python train.py --n_head=2 --n_kv_head=2 --d_mlp=320 --norm_eps=1e-06 --positions="rope" --rope_fraction=0.5 --bias="all" --extras=["local attention windows", "shifted keys", "value residuals"] --schedule="wsd" --decay_fraction=0.821 --batch_tokens=16384 --train_tokens=117100000 --dataset="wikipedia_en"
Each number is 500 + 50 x the weight over its row's rms, rounded and kept within 0 to 999. Layers, rows and columns count from 0. Numbers have three digits each. The size before them is the row's rms in percent of the matrix's.

# layer 10 MLP up, 320x64, rms 0.26, rows 109-319, columns 0-63
098:595450501562481457568434462551595482545568494398488506552426540521490505560533529545606374476510466416491547504497461490503590485523574504565583529515519525509489444472575513525461499571515501
091:474537485577508534436442493504498515546543458526420505482472415520582503512454439402434543475545513474509618512457491461443490483507594424453577525477514534474508548482436548465499587417589402
103:498495581516509492338521471483536539464340516466474581508455586494565477511475456572553520500461455450528492492485485485474489560445376487477499484525565558477516567499496545469500515453396488
094:326466552455535547516515455523507525548550514609470582510454472554563553555458550472503475465531400503442576472508460425543530495443473474572452564574441537513534492503490498543528564501543459
105:572496629493534542570496446490590416456560438511400479520464571550568549485510587506587475603510496548487537478523539455552600482590506480540528534463475495474525479480568528487555496498472456
109:543521494495470465513449516522372537541550459440470419508425464536497473501457585469464556387411550532513470452594423574542452551478508470482519472429509513458405545464440433546536528481553539
097:523450525450530513449530521419448551575583454539495418449528471386463526463532455500538514522420446508460479472625439457596554524453529480582526507568476589498549562482498532516482440542436474
103:469517485521506537513555414603437529534467385402522532451518488481531570504433506584519410394484550480524422541530540467406451496510486490545509451469511507592598511458573524537522445499497472
092:422541513490531442469489585414506508495513456523587509434586567434488432463587471499516494501578562487457591513517450529426546447444555485591527589499452539544406505427478556468526499551485516
098:483564546532542551495521551467533516487509559475451580492522456504517454610492450436623432524447526529554499502447421554540478500497558506602486478528462426567549463587517502441515638512472548
099:399496542464554480511575500492424506396464550458418504398488486477509564461467539457503539500419547518529571540436504549553547420372448476515490475509475398514526448485484501445578512567464514
096:477468574542579497519462500519427585477472549555490577448577432484489459501582502562535511460471478515531494524437419460365453571539500507514495585450523462439595562568499428451545485455538484
102:527453515529405582388507472482450494550472475539522443495628484506530482551521474532434541467537515552571584526449404554533532491457398505520564462457523507467439537505546502441472503506634511
112:576505559421470479540398497559477498422483494557475454469477467517522568474429498643445418437558501529469609484536553502467486489463448504496510501484536521470498536607565559499551456458409458
092:479463460579467452433514457460495457452551412496451472417462415532514579537496424470486490440529487542499507448490505570458538488471432683531485526460434497510436474531464580456511519562573518
109:557562509456527524423578439515522427631513530465428560486561546459596561480561427551535514418460524467475482535531531492473540411600459536567597494564472474506515456440494503526524536502495505
098:484550476410554422540489456535418545493549516562476474473480523424475434498503584414484526508518526529533543507541504527535494584518573462411608496533543547422535494535500512513622570604443508
105:565484465539465528526467481517532550521557460394567604424452486542519624508412452397509440470462437494491520486434493500517571439562541452487455541533607470546468535451544555489446484494463530
104:473490531593507497528527511501530375473525403525417539518449484501471519524516535480505499433465532501426436523432501457466562575442444485417512524430464503477446522458437578523638552481555405
101:430446474545526543481575519538477515523527490451538533450534466466460517464555557442459562479513545558520523371473380513478446559461488523515434502515494520462444433517480647527546577592504423
113:554497486487484497442492420455558555481637479552498533419491516440475481550417428554545467540426387522499564525479504549460547543513515436438516519523444530464603454581528420475452538544480534
103:533467501551403520563493539468540548540422512501412494456425495454402590478473407571549444490585436598482470412481511533468551472470501523570543545516429452545543488524498436476433451519523475
103:519542473597531463494515511527529499520513478497501433386409475438473507520466505540408428538548541494476474433416452484545485472454539481574469557644434559531485551432602487541500431541523525
093:519523490542450555430502473457520504566547485544488467530439652529551514542508549545521424528470500458540457555540438457550528609401525528586498551520517486498487506475470535544666514514459532
098:514543538523461479555513520509471541567460444570510533495404396504505540473424575556472574501458512552479497478480444465426584510589472490555584531540611451491460479499552521485573416393496531
106:521626605533576523510519544519455521435455520536422522565439485516501490443565418529523411505572490530530567479512483462529475556444463467552556484481456624543436584514447434431510515514507497
101:631506610558541571473510582489599437478482557549491500476478576493441543477523528501598445513496416486431470518502534494508489484433541444552446537512573529459468545487554567455542482534400472
098:524563441443492459431499480546529497495426492469526552556491511547473625520493517542436453529512433554505505536391490409465527516480590448561472513471329508503480504459508568475433557449548504
104:561578533472507558549584393477576523495486456586492593474494427558554581540518491604498438563565501495558456444554476540441465508584425476496520533501488527494515570517572520503474485408512475
105:536487542505537603567479396508469355486461492543508492530496520471494524425492541501492557511515579496514584469428426491454563482524406423471539568534504526483465593565443566467555537524507429
100:602504479532558436483440471534522492423515508578423566475535545490535448497627526494525532536497514561554492489529487484551524465538485518510589541508489430491464533542405406548502588490431633
107:487460422527492492467526462532502505382492427519450419529519493598605574477504508568544553555548482474458418464508498539488449430451497421484487533441518580507518515601497465575430514570584476
082:488528468543444536465551474572536601527517391470444474492477574440461517433437574504465518504531544440511557432526527505483447512553548557476547480474511580504442563531498543399409519597598504
096:536510497489427501430529493503481471439544472440471440557577580515449530473429470557448539487600462445466515456513442488634470511560469466574555580444492499395487525480546401497507516449546566
097:538483611550512496467549575533475562512499602450508548544516515466562491450448557487519539438587489521476545592518504489467556574381443475551507391502462634458469479546479466514555512504497496
095:550462544469546575451487485524415598456533448465530467555421488512430519484432509579489483470444350536476543459462481401407439477500438533446515564489540522512537496566456435547500482500440466
098:568490532457427581443516519543558450423419517533494457427593488483549497617573531544471478397509460455556485501474485460503476550498483504533547443455512516414484490454564516592566565546413510
108:494477529483429544524474460472504558514350439534493579620470500458499545514441506573444495536478492527509550437587495526489552544468506533558542517521500431369509439621479541475547453466509505
098:468535503488510505451530441422504522489511579495472474428516481418553477550391515545429539469591464483446458463416552468513504467462455387588464530443406500458523461463459452404495583477546540
112:562585521513534485573501476467503534480501507466586454515511483380489449519488454456593502445521510532444493450617598430396580563553461504583516433426525545426535491505445515524490478491475469
109:516511511470444505452525447539571434482537424529471512518510447530539643550561514513598558551594496485574526507534589530450541418556511487544532462417467495529592510515535557519429549504503585
112:511434549444553417430508453560507450531448479592562566500417468615477521483477454457483554435524514561467442505513549502521635506452478469538445530469561559564437494435528531434500538523491562
101:462546448510476527474470504510528413413584485585499485547437395495524530421432555525619477477531443511447458532524514575417514465539467410555542495493476465438554472462495526383493513454500562
097:524464500485541425564439486594373554524433481540544563480498512474548455421472597468626522463466444485451563491487450547490512526464482487479475557433503507494561539592417461555439531455488461
106:478470402508515550519546529453524554412480407396516438552449437539546471638496601473501591499461512488482489523521459560535486435483474489515589537452503423530473531432438498532535494581505533
093:485549535466519474429552430522489464417496418597519501473575535480412471498436513476542520487484494499522417441458448585566481582396501485520517422516487525538594555563463434553536517574476573
090:523512598489465506408487542523385499578496496545590391448537542552550492600498465536556521534453383448491519469498543515479544496524514481508429540462535411441512535523390489517510484569458498
110:451603476489500551514462456505501457567553500493446620463510593465523486487498577564565458599439486461509413476582564489490471405523477419489473483461472523466525575584577487488480553573494511
099:537603514509486570449557448488503391527518553541499467534443476441569568540461471589532505465508471433501564436449472611493512504500577547418553547532465548544597560520532489480535442534481417
093:490515448488462543554562499508479424546394523470547476406506564590484520521519592516521531497415514559494496515447450468551503501457463408486492488557495442492484471391467462492536449595480350
107:448450543478536460603407552502458527513559469483550515486442441509468557627560465470524509514446499554432528507449542502474480545459394486494511580427542427395484507499533507610491437541543519
096:435534529491477503568521414414518533509475463439443503518454581445520611434462556517470534485526592500417439455515443491412470499486495420446537527550430547415513489422575557526520566480552510
102:469565467513490442599530484435523524528452506512459468398442455575465430578467524499445490436403453590457505433436504591545436475459399529507479532515407465487540548533566519438509473519507526
107:531458324494538423481451515491475503508373470491436572486562543525544544481433492513508581556485436501455613555536478538503513526526517405498524533470553558520425523552481552440510504484528533
102:593490437487565502420490543464517446587491496486462525469494556474523448459516475565485579515381574496488437518539544523491559566505447377576490529524563484509499607540451534531453542475399527
097:518579605519588502559461489467478462558455469542448550500532458516528538511440464605524524558440501530491459487438505486332503533503504492567541547507466486442496428486534600543527511418531582
089:444504564569483455535491466537432435470456536511534588488527434522594459545380547468478527513503476482441509472479511439407587563389503480450549569487544557506513437430489456588454519483464546
104:539436493497479491503575420550462553408441505490459522523499522500552499515488587421496424523523469516398461493473383476464459565461488495510492472442431566457412496442426566499523405562453416
109:519486519381504443504440481567494523426523450494408452485481500466486462522455493437490513503573519565584443463615545402503515519513414487518557472388498566405465480531429444454530515529539539
100:531533397544521479377499464484515443516577430492505557559483494536524429462501554515530457390496446518417527430450545629489506613480495479500501490441428504498520429485550570451481487545519453
102:530515488499538418460464532478502504449492452574484547560453492477406462579506467591455436529493518517473456512524445611486535446480538519592530533489436514547439527479402496534458337573511537
110:499492491479493537441505462513461438490488456477559599521543532562521425455561504525483478515536539476490591505554527451504487550406526500616513524467517464388595584596613528513494405483548472
097:580589459494517481529467496552553509531578494482567530442538480449462505475591448476445398507493484537406532373524416486493457486618485440467483553482556541444442518432502528557483498492441563
090:467568552443565502441553383499448471491395495503574507554512472467577385495454507481437446461497567545534533455515541550521458437578534507523541504476470563444441556466541482452593475448571492
093:510455520585548514577460457494437502556406482423510539595515501474505601574531449513449469537591449532520434478468354464596490444441498524521507563495522485445532515433493519481581504471503524
096:447508569564460528490432475503484462539518497490506497487427460404497508606456482466436488493499469542685464496525511522578400463444474467599563500503464478463466494519537416535509484571561453
093:563545548426475578517575498539473414466516565428503476542443466421490483511376552452543545516589411516506513431460411467485519447514576483561491458495595596441479515504517486520497489531481557
085:599514613469396538502443506555481567493492517421548475462484416523427516500476496529444530498501381477535494524451480462518561494519462386531518469452495416533526530511362491432525492558533503
100:485524436448534528458542449572446553476476467615508507513529491455446514467586453499547483536495507475467425517592441376472439542499476489556572529492541592541460490587512455577578428525490433
097:551519501474487500523628560532490466561404470487415484464472432502580406587530524497426414511532489484546533446456471587426431474456437380460533492479510435464501497468465508566522518493549501
092:543511464596486508484581398573596527502477466426490509513480585434478518506475482480435572458375547567466528501503597428483537571501572509502507537456476477603487529530504493420563496480444480
101:560501449478398451541503390592476487529415509511540440530476547554517580550531464617448464454559485536526548443563481500502496439506486558538581553462542454589456446557531543468523550498475558
103:517518536544531477525521507506553605545486465505518533456580519551566511531535527557596562517548492520549465526495528504543518445539481511563501481511396599465459550540613416504541495534432342
093:421442561526475472551506477477486545507473506463492590451448546580435618562533420493471488461553581432490475516520603483469640435493533461504480462487469438423440542529464525436470492550477486
108:465517497551589505563522562519490544456435396439525484556491509480617555553492561533600504509432457510632494546436509439501471529530465435513586499522453539531523430487539555522488420461436516
102:508479439523539381414403550479458484398452553495500538501424502415457465439523487414522485495402493521433551426588445482475518476580470454488526532562521469428502489581562533530482510467490470
102:460612510448489529478555521534514465518452485426499529487541640510457555518538480590612455485421539461457494477548564464527477452506510468447480512603492563439480516414445560466487419453519436
110:521485566419417495509536472444463448453398392498469485373453485468468575443539589480525501484496507561531527507524424521465561555565501538470521450450554539463532451545475468429541501610483451
095:563341492519476536449540478493482505436549514451470562470453472467466481505465472531540535482533510413396467566591478468497523525496495422465565510535439583523459591403485518572487533469405521
078:453592517525499480496485509411521464491460436519424403564453552483462484493511600583537491434542520468474582501498508488477564428499416457458431586450554545515502545620518462491541454575514439
109:581382548523531380497460560466536486482527428499403519537403535466464522506436544489546479528518478521469436489469469483559475591472557464538579556518410554462540478526567406520567469510505472
109:494509478513492523446504567510494449471499470510423554405472502553400551517575513507519534401414560536547517450453503508477498517529441472482559540456479421503471575531595477615373485412520529
094:428470558554516488480495467443394497495518504392511548526457555489507541408537462536494575469467457552388471492500547577484559404509484445539486510432470495553565529577443423411498467453434525
096:502611562557494464554502582586379537509507508495617556556513509558524537508466455527537401443479479528516603569368528466516475553522518503500501481580537478454488514516486541512513437513552521
099:504556558520567487529548421524423434420553466550537539456508438593531573497534465421490491453505510602461580470503492542460563506511578541523538488530502505443492444437579535565374520491535442
090:462596491570463409420520493436509490490551497513501404564472413476512465441509445540508453432612563477424487473496509563358529511440526464529502547504475589521539519507545483510506514479498603
102:472499564515536490505469553537461511514567493398490576538421499516448430586619427514509382481561514524570446413544485507555456535456550516585490446493580585509504546563485513509453464508495538
094:485481500472478524483510398558573521414466358486488446517373557451543526535545475539527509449503474620477521440524469401443469476509522458518430465468511520566431502444503472533562418511532518
100:493456511483545505443465552471521622446488488353528522467543435504536466530549488456502592470473508493431547531370478488448519475446530448473509539433523512419491431446531536590476576462428516
100:492529399510459431522581525545612517518541454477518583430376456494492467476507463507469483424527493508476498488489505502504529506423508551518557620523503392496552555493494592423492542454503400
111:460470507531464503484526537522512504584546458408572492485550400477464510422477535574538450470513533499445529491494484397583518540490608448495534564486497571592599471411556397540523494481525537
091:478538499540510522436537518520477555489480574490483566495548452495562559550487427551483471455543524557538527510467481483445435611551472448518433455631441553405455445498487645579513530471485505
108:595467496571522416568511426481507489534492440474425527450636472502424479515511516544511461467548465564462578546499463387516417537508528493496528486561464510531557628511471466524540454532459570
098:550509587494530523493479550505438480510528543486564563551524461495517488544456519545451573428492486406494447496519501561540556581569539532543542601496550504436519597470539531547575343450544472
104:523451503529548494421526498415484455532473439487623508393437469450530536502399490489533483449466551476476496576472466469541489498528608442537516615451530526491495460441453553506402534412490455
104:640506474430525426496541469523490434490553480501491436488532397574532562552499508484473520503543519565346549488546491496605530488453515494481522516499504501501553458491554567427450528403535426
099:518465483426638513525509534475495550478548513503484479453472477445475498562456501547490465470499624492472545508455409417494477558448485524527528579489426490447485388599570567565537404511520533
096:482528408458499572506513472490463479458542450561411516446445518420482560471495522475484581361535487418464513524528426549623526507533476508551543601461514443472516566501559556514580474552494503
098:528589519546455491535433525546529512495584440519444528474519416513459549534445522418442541513487475620558561485463565530478483575399510550544436508475582522490599453533531516477547493579436440
094:557571534543597505485515539487494534479496530501402515514395520437467467591380524418516548501395468535415524545468529508435518455527531491476476567532464519464585502531583503465520392546487523
101:529476564491456425470521586532526556453459447527483486498446582565395503497508571505465518414473527499571449471482583456563561536422618501521450476427510533533552519506500488463537531557371496
110:545501503500475489416499540422418470441450461433509429515525569621494416496519573428474467449477557568483442435393455557523511458603452445488537425495532529450556513454474476518445516497527477
103:498502550551526499424424539511503486486454468491452519494497515484432512563495641589480540471529600454427573422508479460580387407438477508532482505518468469476490591570453473495482539463536423
093:493554575602519475531545509526445397455652539559421481484455486493478487475459554517346534495533434496494460448438422502525510494502495435507547497587556522469434520529529488491516517526435530
104:471440471473338517500425553487580487440470560501539542494440451510533477516528517503477491455407494605475409494520480496478550532631546487494516555506517495398445493539476541434504555494532416
099:411502501515552524439482556511480488563481437496464553584479616505451481485505474494552495455412591552446539524447577576489523478466396464528500464500415478400453560439465503521605490503440521
102:470463469513494499538455578545537525501536499481490484543461512450542454550468395556462465469420539576518475511446447430384517539585451508526489650542568527513550527525547485610498503490586554
108:505538488471558501463510509529499453426409543438602507537509484466479479389416566485460474507523601559578536462536490473599491517508475475557502488528470528482514628618545532458434565550479499
105:530604503549549479502454492507455557487477587500447485536550479421427537489530522475482589414526459559440535525429514493501568546535412465451519552569423503480580527440494537527576464589412560
082:588557562449465515473520541422542451573545488421537516427514484442560525573558444493475505503484528549514581464536548454428478513483335563512449536478454503491493464553476515448515580597539508
085:489433441425488484577492504491470443436426506461430580498528484527516536471451406461580535445542387480551526440457512425483491507567487530420531539575506522459447593585403550502543504503523528
105:483600558500499374473466481515509492474470560525546586544422470484526513498562474442496555579453547414475543493559496599480549536506518488537513545517591589426506510467491601489537429499573434
104:438544546552489467611471472546525530504570549503454503412457413569505486436438473469485500445462507534462478473501428363514514547484503477487513473498538486460610549433545520504518610556601544
092:490528486455548482532594574515471430533458550516485506406549515562532591491557449471577499449541552439566532548554531507490531523481571442539473504569574523490456580500456609478388551569513464
122:576373586500456513496504436486451493450599482486487499502487482496465499484448546605508500522510562507566567605606560526536571513408432477502516499447506560470519571445482453461552482505587501
092:500558516479444442468445479475502514619482434491539560478550509532448512483506425442535533443500472552480457467507322517557492518405469570515523522469478537498551459437454549559513536407595533
103:501605495618522513411492552483522499596559438478478534507469429471534505574466463459470446526513517531504370494465480547509588470528505511455491563474486524531467520424620524461504425588448454
091:494597428358544473464527613563454557465521527508501526450500518505458509484485534581435443572525536520495502457482428411503543587568444530439580487521538493540438446561474568528549527479485494
099:406504514601548592393541543520460476506518472476575466497470440494456443508517599421442535525463569524511465490481577388469456483579499372476485491476567508486517464483511561499515563546476528
103:551399509475443531482468546520476492391512465478524489512474484525397507504464462435500352416510494533532560476527530567520613440468545460440465584570568499415573478478482537485526545469528502
099:520526436583463505498515497411546462513578400598497458537434479442471478506409442542521463473536485539574461495465380570482570581481426498538480578538494491480536535555475469507594495520576497
090:478539473505565579446540520516456536496566425508526473586435438559618455506504452543454444400496426509457408515546442506477463531498433519506546580395462550498466462461450501469532496404516541
097:574536453498540527444576511560549432473577486446452460371488424466568491612534498473468463561565553446525466406451518499469436525519489463564522440505449458503464526458442427456536574523536499
094:552529566475479612485529547494455500516500467434502436473540534515544402432365412582548424468483536559426511499437414495558505483454462462509556555450450479431449502518546497489451498422488528
098:521563480506504453460504496518531584453450443399529585490480473548453565481469445539546515439534539465457480563546442555440576473553567446495497393473537563477616554477525461514421439446574484
113:434485425526547511487515469466477516394521481418496520456440528515485583494593487605578433387542485571511576480505426502434487459534508494466516447528413556533485506515554485496396558515437454
110:478421496519441485526464446508470443457508469520537527458377477534583394481414556463487516603448502559464510414522478425491555534446510470493538449543498591512443540538431523560532501532591430
095:476513457593500552426497562462477537521413405423538526548519518539482504573526547577498545449496449456508486445414573574473519519412466493492464565442453594576511520506455445581439463553549492
096:445545479646419520473527467475526522553502453493591483502439548472578490552442503586465534534604552572461627530516499475419554496464527520479490533445468509536505554424546538480517496515577455
096:582402511454450488450507496522508477501461466473531527553529456498578572502547533496476519540456618409462450534441477527388554475498467531553585546550535531503497466525439519423534452447607595
108:539497638597557503401594532539464433483481513478460547495468531492514490415475429448477556538432549537588477432486561526499534518505473545488503561618510590475495549537556487530474519543513562
092:479448519545429424559508439536473493385528371490481449535457562488429532498598485491518513467357519495591490530499499502489530589462470512509582447463545485505424558537528581501508541493505537
107:541487485556521429442464576360508499503456485580517516475565517501567402554459558482521509557433448552422508554523523511472506523465488400530493599453477470446415507551523515445508390520542525
097:553482485534530536459492466421533600458527471422493548494548555504509514542590505515531431437498511531484485452518614439588388524479497572559470472460494573422550404495449554545469516496481404
083:589472471419411443486535543591490571492518499479563524514506470459500493548528479459529529537502580485535396493590514506528460454551583515630558557511417460542560410488551497515539528471453567
095:494456516391470462488495463453474434558571527473538590517561538592526470521606583518491569472516519526496518529471492513445618450485519509542489603557384489438542457441492502500540593535507494
104:563457513562539487445555434459577595483506411500537493493491499386524486461463534511508415541523483567451466529603467511548533537447507439450437579543494539438384541516498537450556458535542432
095:404489494528413456490437486433501434568490436535571463491499486474470516511432394474437464468464554558424519463424430492529489444484499422526455467391474539429498444507593411475460458539536499
108:500544462462439462452582518538471525519512453491461473508491466425484501559416547429425544410459501516447486445578513467519522453413591547514514501438488440503502473477378476433497605458611462
095:536505554526588453488502502312554520494411437487487531484524493420438465484440481561432443544490529512443529512538430533488521481532482524558498547458475541432544493549473528368562535467442498
121:517531461496496541486522609512534494501524446460431479537570524543509546503386487648549466546560538450483514489422467501497491541531464417412505522468472588443475454543528488468497515542378595
098:567486534335411532479544475571493458508536559444535520499467586566514561455478466547453479446486486550508525446404532518560463594470510465551448532537509558441520463569551527566508517463434454
108:498544540440569481440484484390469562490527449514475577488495457426498466488605542495509466446544556540507536563419499531520542494553395502603533548495496486503530420550605543582533453527585520
092:539522501553572417533557516447549508435538397466445507474447517526533517549522484502530466484561516512523574441432571397401497450443528554457552490514517514454414567393435471487521515475404545
086:570415445470557591548620512487486484500516491515526466518571445527436521562475467509434467492515528555428512406458535463581441551414521448422478418435536495505561514536439591473473501500530561
088:424487505543467513434530448464584500453590368496560487412568529452574502511472543498555567481512554455601415501508476496553442482461432454552481487449579504542551478518481501477466439587481450
097:529543443499447506445493454413435578518527429508515424501508497460519609527483466506531423454480560578450508441590569466520443488416527543489419496604470536495533596552460465580468489562516511
091:445472546533497437464551489421503416466491427598538565464487456532527472420494591468513483543531554450490537455561519603495565582460460431496527467441612441438516483530545558572526501558473474
106:541482580363458524510465545550595483465517525423415511569469425516473604596456494525498491516534541534434452508532450572516460463505495517566597478483566473456459451536494472478545456548417523
102:447504519480520493612495461489508590440557545411484516499411477493445436436409485538442499448497588580457486561432464450576489486493428460439499573529504512429496595544587496556537513491513529
107:463516475539581501423450525466396577483469514449546577506560553545424463518493478526451561438452447492479448496424574511449580469536472441524477549499510480454535568463458508625573572537442448
101:477450485599463531468517420528441514579578429451528545483539529556574489416553491533513532534494547530521576468507470507483447631579485476488535515529571489438545512542371485521527480466402540
113:526550502462415530461503550570598399444535465481479452536426583476466546485574468468438533483447595555485470371463514570484426461470528511472581510488533565465485505492521512548531418466553548
094:540528473549604493466525512523560521551496509591457555464487515399448467475503528575507440429509417536388539545542508481525493561469421487373519560509543509486430458548524494397528504556448551
100:496486494540552576467500499526505614476535405599472516481436482423560524515584474520574494505509515480535503527480551483323501518473577497576495541405491552518508494599556523517479550523547466
101:479452586463536523545537424443550560504564513374503535544399500602466504518525490534549494590533439516508447432495451493497508486452442507554577537628497577517414520536492545560471523507488493
093:434437513479543575505496434481383485440523486464459502496397637490482583530505578451469526444440471479516487501448461489491518451470552423514467503415499536552530401479433583516468504571474555
102:494486470525513503399517523555546446504506442394438453504516525608524439534563477511474540433556534471424526541557519414461517487498546460553579468529503460489587433457468543388464526595453562
108:479565390485528545521570403520500474552443472509506684458489495480492508534457527429448439478475487602479535480495455564570511457454475549467436535523492457442528524531439561479495425463566475
097:535498506547564581449502550468479429566488540590595556477497447460530504545490499465473478459408448544435561539517459493467568565588542383485492566528463509482450524414471478534529532477501375
100:493478543475556385486537496556499445608535493572567470419503522621468512580539533485521511503525429532464537476462499483558461510470474402450428543455539434551563476531492588510523511508614545
101:521471468519519455550491635469513514592503507412529577463520463516447506429376539483530500490511563497451546404489471549572553562496462565516507496450452523494569619485514485452569535470531423
108:455542606547415450458527452531459572533454498416519561553448521547487513556549521482540438464462501614508502596527492432514473428491462517502512501590510494455443451449522506543609502514425594
104:469536563552426442463504378538470450513504486506526523453510519554396592606471457505445546602531562534432488543523535455478423556486514482548512511575441505514447496516492582426498477515409547
105:576519509494430480477507466562480495446465495503381471509453527565609474481460383580592485503464430428474545492550425496461532557470512501462580527478561516461420571522448510475442524472413536
101:575504441458548359485528403482445638510416494433464535514515494477394482569551497472495497446565514553488510475452493520485491428415552511529509472585493504505487491443485453591474460537443499
096:450466483562492504459529392482394598524526510463422507478545469563496536486520498501498521383355553468519487531554517478495478502432562510495431561472539470482519584469566481455587437519445444
108:509471502484482561529521519622521486542488455426540574505478558538595503612453558475426514508463592416501554417576512531463544464544562491553507441534518532516417509576422447581493498503500529
105:464527537486556622432530502476455457460496506455586531401504423429437477600526519491505566523546437524509469481457495524438564463498458467512489555554465501504372526461519521457543460557535626
108:469560523471507537467486466384475478431531426438439525485521504495555442527514474600456557482524508572482406467440447558461444538467401464516505580391550522536455467566436469476507516459439421
102:472527542529473499595527487486479482526536492551520424456447524504490570508467434552517538598509425566507475480529485449609483456465420482522484526433526512477603591541532388436500471598502398
097:433522458459575373527547456488527508385468483544473557394531500549519499438555487508512570548457461581485421464466515501384566480434429453529495524499479416506480525521499490525448594539486465
101:471489490532552456414556530516480467470450582548544550548526457491450494518426597471478540439451446512508549480484628552500381488533466504500538583438392419480495511476510583493543582536535477
094:414451506531472527519506508522446533507426491453536539491456448497486534520503537532452628548426442425506529387467453477517493520586377527444565491456530489458445532539444486565549418594553482
097:591446508532509525480578424516439431597505531443471427462474438510508539607490426477534517472507487528410535474552512399441520398566450486596498445542519429537527575483545487527540494464485500
102:512512458541467503472449435541527522424454523514515466603415532556424495596534525524546550420431543448531510458592538501523517501482479478539571617417452437601483503557506533482497592488549524
114:494464602470518525485559445514487444507435584458506541459500552523498543599486457427522564522555448512484566490515442485479509634560414419556472564454493460509463531441540512586452549530415549
115:570538510590394468425454457570458494515539379499590506535487532503539552494538463352465430477477516454502427514481442557517521540486531531539584496419438528441487468505494500452481452501431498
109:515514435511398472534535510471454466601466522417523540480486573456538470502482578537462570551487478394548454428513498530601492431504550479623564563472510465427454559470500508566480426540496481
090:529447456489490512484507487512544584438524455517536572421520451452581415466483494565476514485415404442474439526638534542448558530548556537514571553427461524486470595494473471509495501586533443
098:442488484490490451547402519540501586569517468427526507520477387526552517419490449526447446480425556501475497505545417550415567533520532477551536506497462481468665494580533550470456501504548460
105:549477514531392438562436474472474543434534617464446490455519521529566496472527484534513460429488578512471492536432449403448525432491593434441580533508598440445535546498498481492480571461472546
083:504502582481468476465459583537490484514459495446405543414517516571545398463465437473618485478436511466536518402529497564504418544456463574566498523462476476478504587553422520590528549524523479
092:564680490524570463526476460507423485488595497583443399477472458559447479549449486519563538459494508494510505439503458491505469494579474486502513476422451569467461504531564506444429567453514432
090:408544536580507448571528456473501486493524391418515571506534552439530539475430532483545576466560439510446491488463541460509570419469528478496428536523532598514542533445553503581436586454522562
089:377424458432532526538481520480507560542554526539545500498511556420576498537474489551486479430476521475526439388377461450466523477483533381444525534491460403509575498557540542501492463561482531
099:494518459483397478580440377462470447570455484517471596397553526524462518532457535533522535419532511524516473486580570486520585509455480538494532487500431534463506509524537516516560422504370426
098:514428555484467412508368466560428466488453495455535454440513485577507494573475532591413518442517555478474465513451498437484467467479502459458582483534501552456505545401551395511490556543455577
094:542423518415530550520533467536410484499533483463431567547440534543564523589555536448521444503476530540508511471464599440425469420513514391506490484602565490525420497447522477472445550571539545
118:524572504588606553515587402504519553522481441508390579516497462534550574580504527544477541490553508518489450520471556590548539429551564505518491506572468445480489492513512518566613494548531462
112:546396507518506481474519527459478499531535568550504612489561539578441561565468464521497532499476516477589547541418383545456432469526416429519496505482597537532498481466481518477568390560506551
103:449504457484444542438484467468526467424488498474489538582471539488405467490333477559478470474545533472556462516591535448471515545521505485477515560422468569454440581523467611504537473569582496
101:512481565521414398528493485504489451489552509562589489358590437500440448600484539472593556486536498429565442501535480465478488476410512471485573522482515546527566520501533417571508479497511475
101:413498513512435492485507564535451540489533464463446548554495510492584504485463581476499628487560496546470578505426431486516511486524440468419573485413575595588494525561472414446418497522508481
099:521452461448525584402482399471465483434537486513472390542417525520478476523564551478542439460523463557414547528462545490537491452514489489523544581554472493434554564510602448488451587551572489
098:506474445449501485455532524591419523446559514454508577467430406542510464508558535452504398420506537510481516545489463464452547474546437505421492457535435512438436435565398607542467562534486491
095:555513503459495530511507496460528531551513548535608555480599405532493475531482627486469553441551541430510520560513570583466513567529503461508575584491483543487423502533431402521507473608516464
096:483466456444514531494512531431580602413495522431504524541596550486455515542546508532481457470455524519500505606481531471420530487578505461523525488414543525506544519582442556496445376621513519
103:486427444556402462554534376455396427538518367521492544505524534582429496583486454559476403505522461490513527516485476453471503543446496489456496531525417568472535474473492520526578485557514491
092:516462591448469373472423381490473509546419494461465457509504417520495412482495501450474410449511492503451535496507530488583549548531460455552515498576496534552444609441504575522559507546477469
098:466569514569524511468543542510362525503609494525409509514436462399486458517451533517492478522471483587521517456598532493491465491438535453509460516496548516551468498487348594485438447484494458
105:581538434496403468549459480548444478489487496504515438529489482467536569569564474457530438582616383488491498449440470534439528501499469462555571602388501430513548508507536492536507494549556458
103:590481487504452444455489543584488526533458443491604481463493544440510463501500454511385533494507485507465464511380421495533603376457503465579486454474507551564497583548508491600527531475499516
102:516442535488507524492522467564535543441579507416597478468503453567483514544573397492426547456452520540505558411460545445468450501453453521519508617362491450509474497530517500453502467450551578
092:467497467544531506409505513523520508553493491487340551515460517406463483495467547479501510399462496507436486506470516455445404541418561358507417495576555493473507490457408560469517492518517536
104:560470444569415431501502494483499475562503583510593560491443378454462480517378497442536487520508477510490457427584483477525515504504594528500472551453460523480538546543538498442578532476392432
095:512577468477541436568442482540495400412519479529501575606554501527550474473512534497535524545508508550490507553498438608509467524526512412519523444417404526490555514563424559467535478517562608
111:515588548352549441513492514426477487546535468517533525477572555528521460504504497496537533481554541522505499494432556454493576543408463448529474593466595570521477528423459492541473607561584500
103:534431562531484360570488521459442472498505515465534497499544456528430508506426511526463585529511526524423422475467488427562553410463555468481436548516471477378532591554543522537501520495404479
090:563545524581570544483564450422550472442480507474487412505382596518593503484455485443447492470458480530511472475572572567430511544453451436572516493509503593508464463461474528477557411475458488
101:541493581473486547474507507392471426470463500509590391488422529464441568460522544428457601438403573564439466499487543501524521475436524537615522507441515516490490559538501473543523476513509577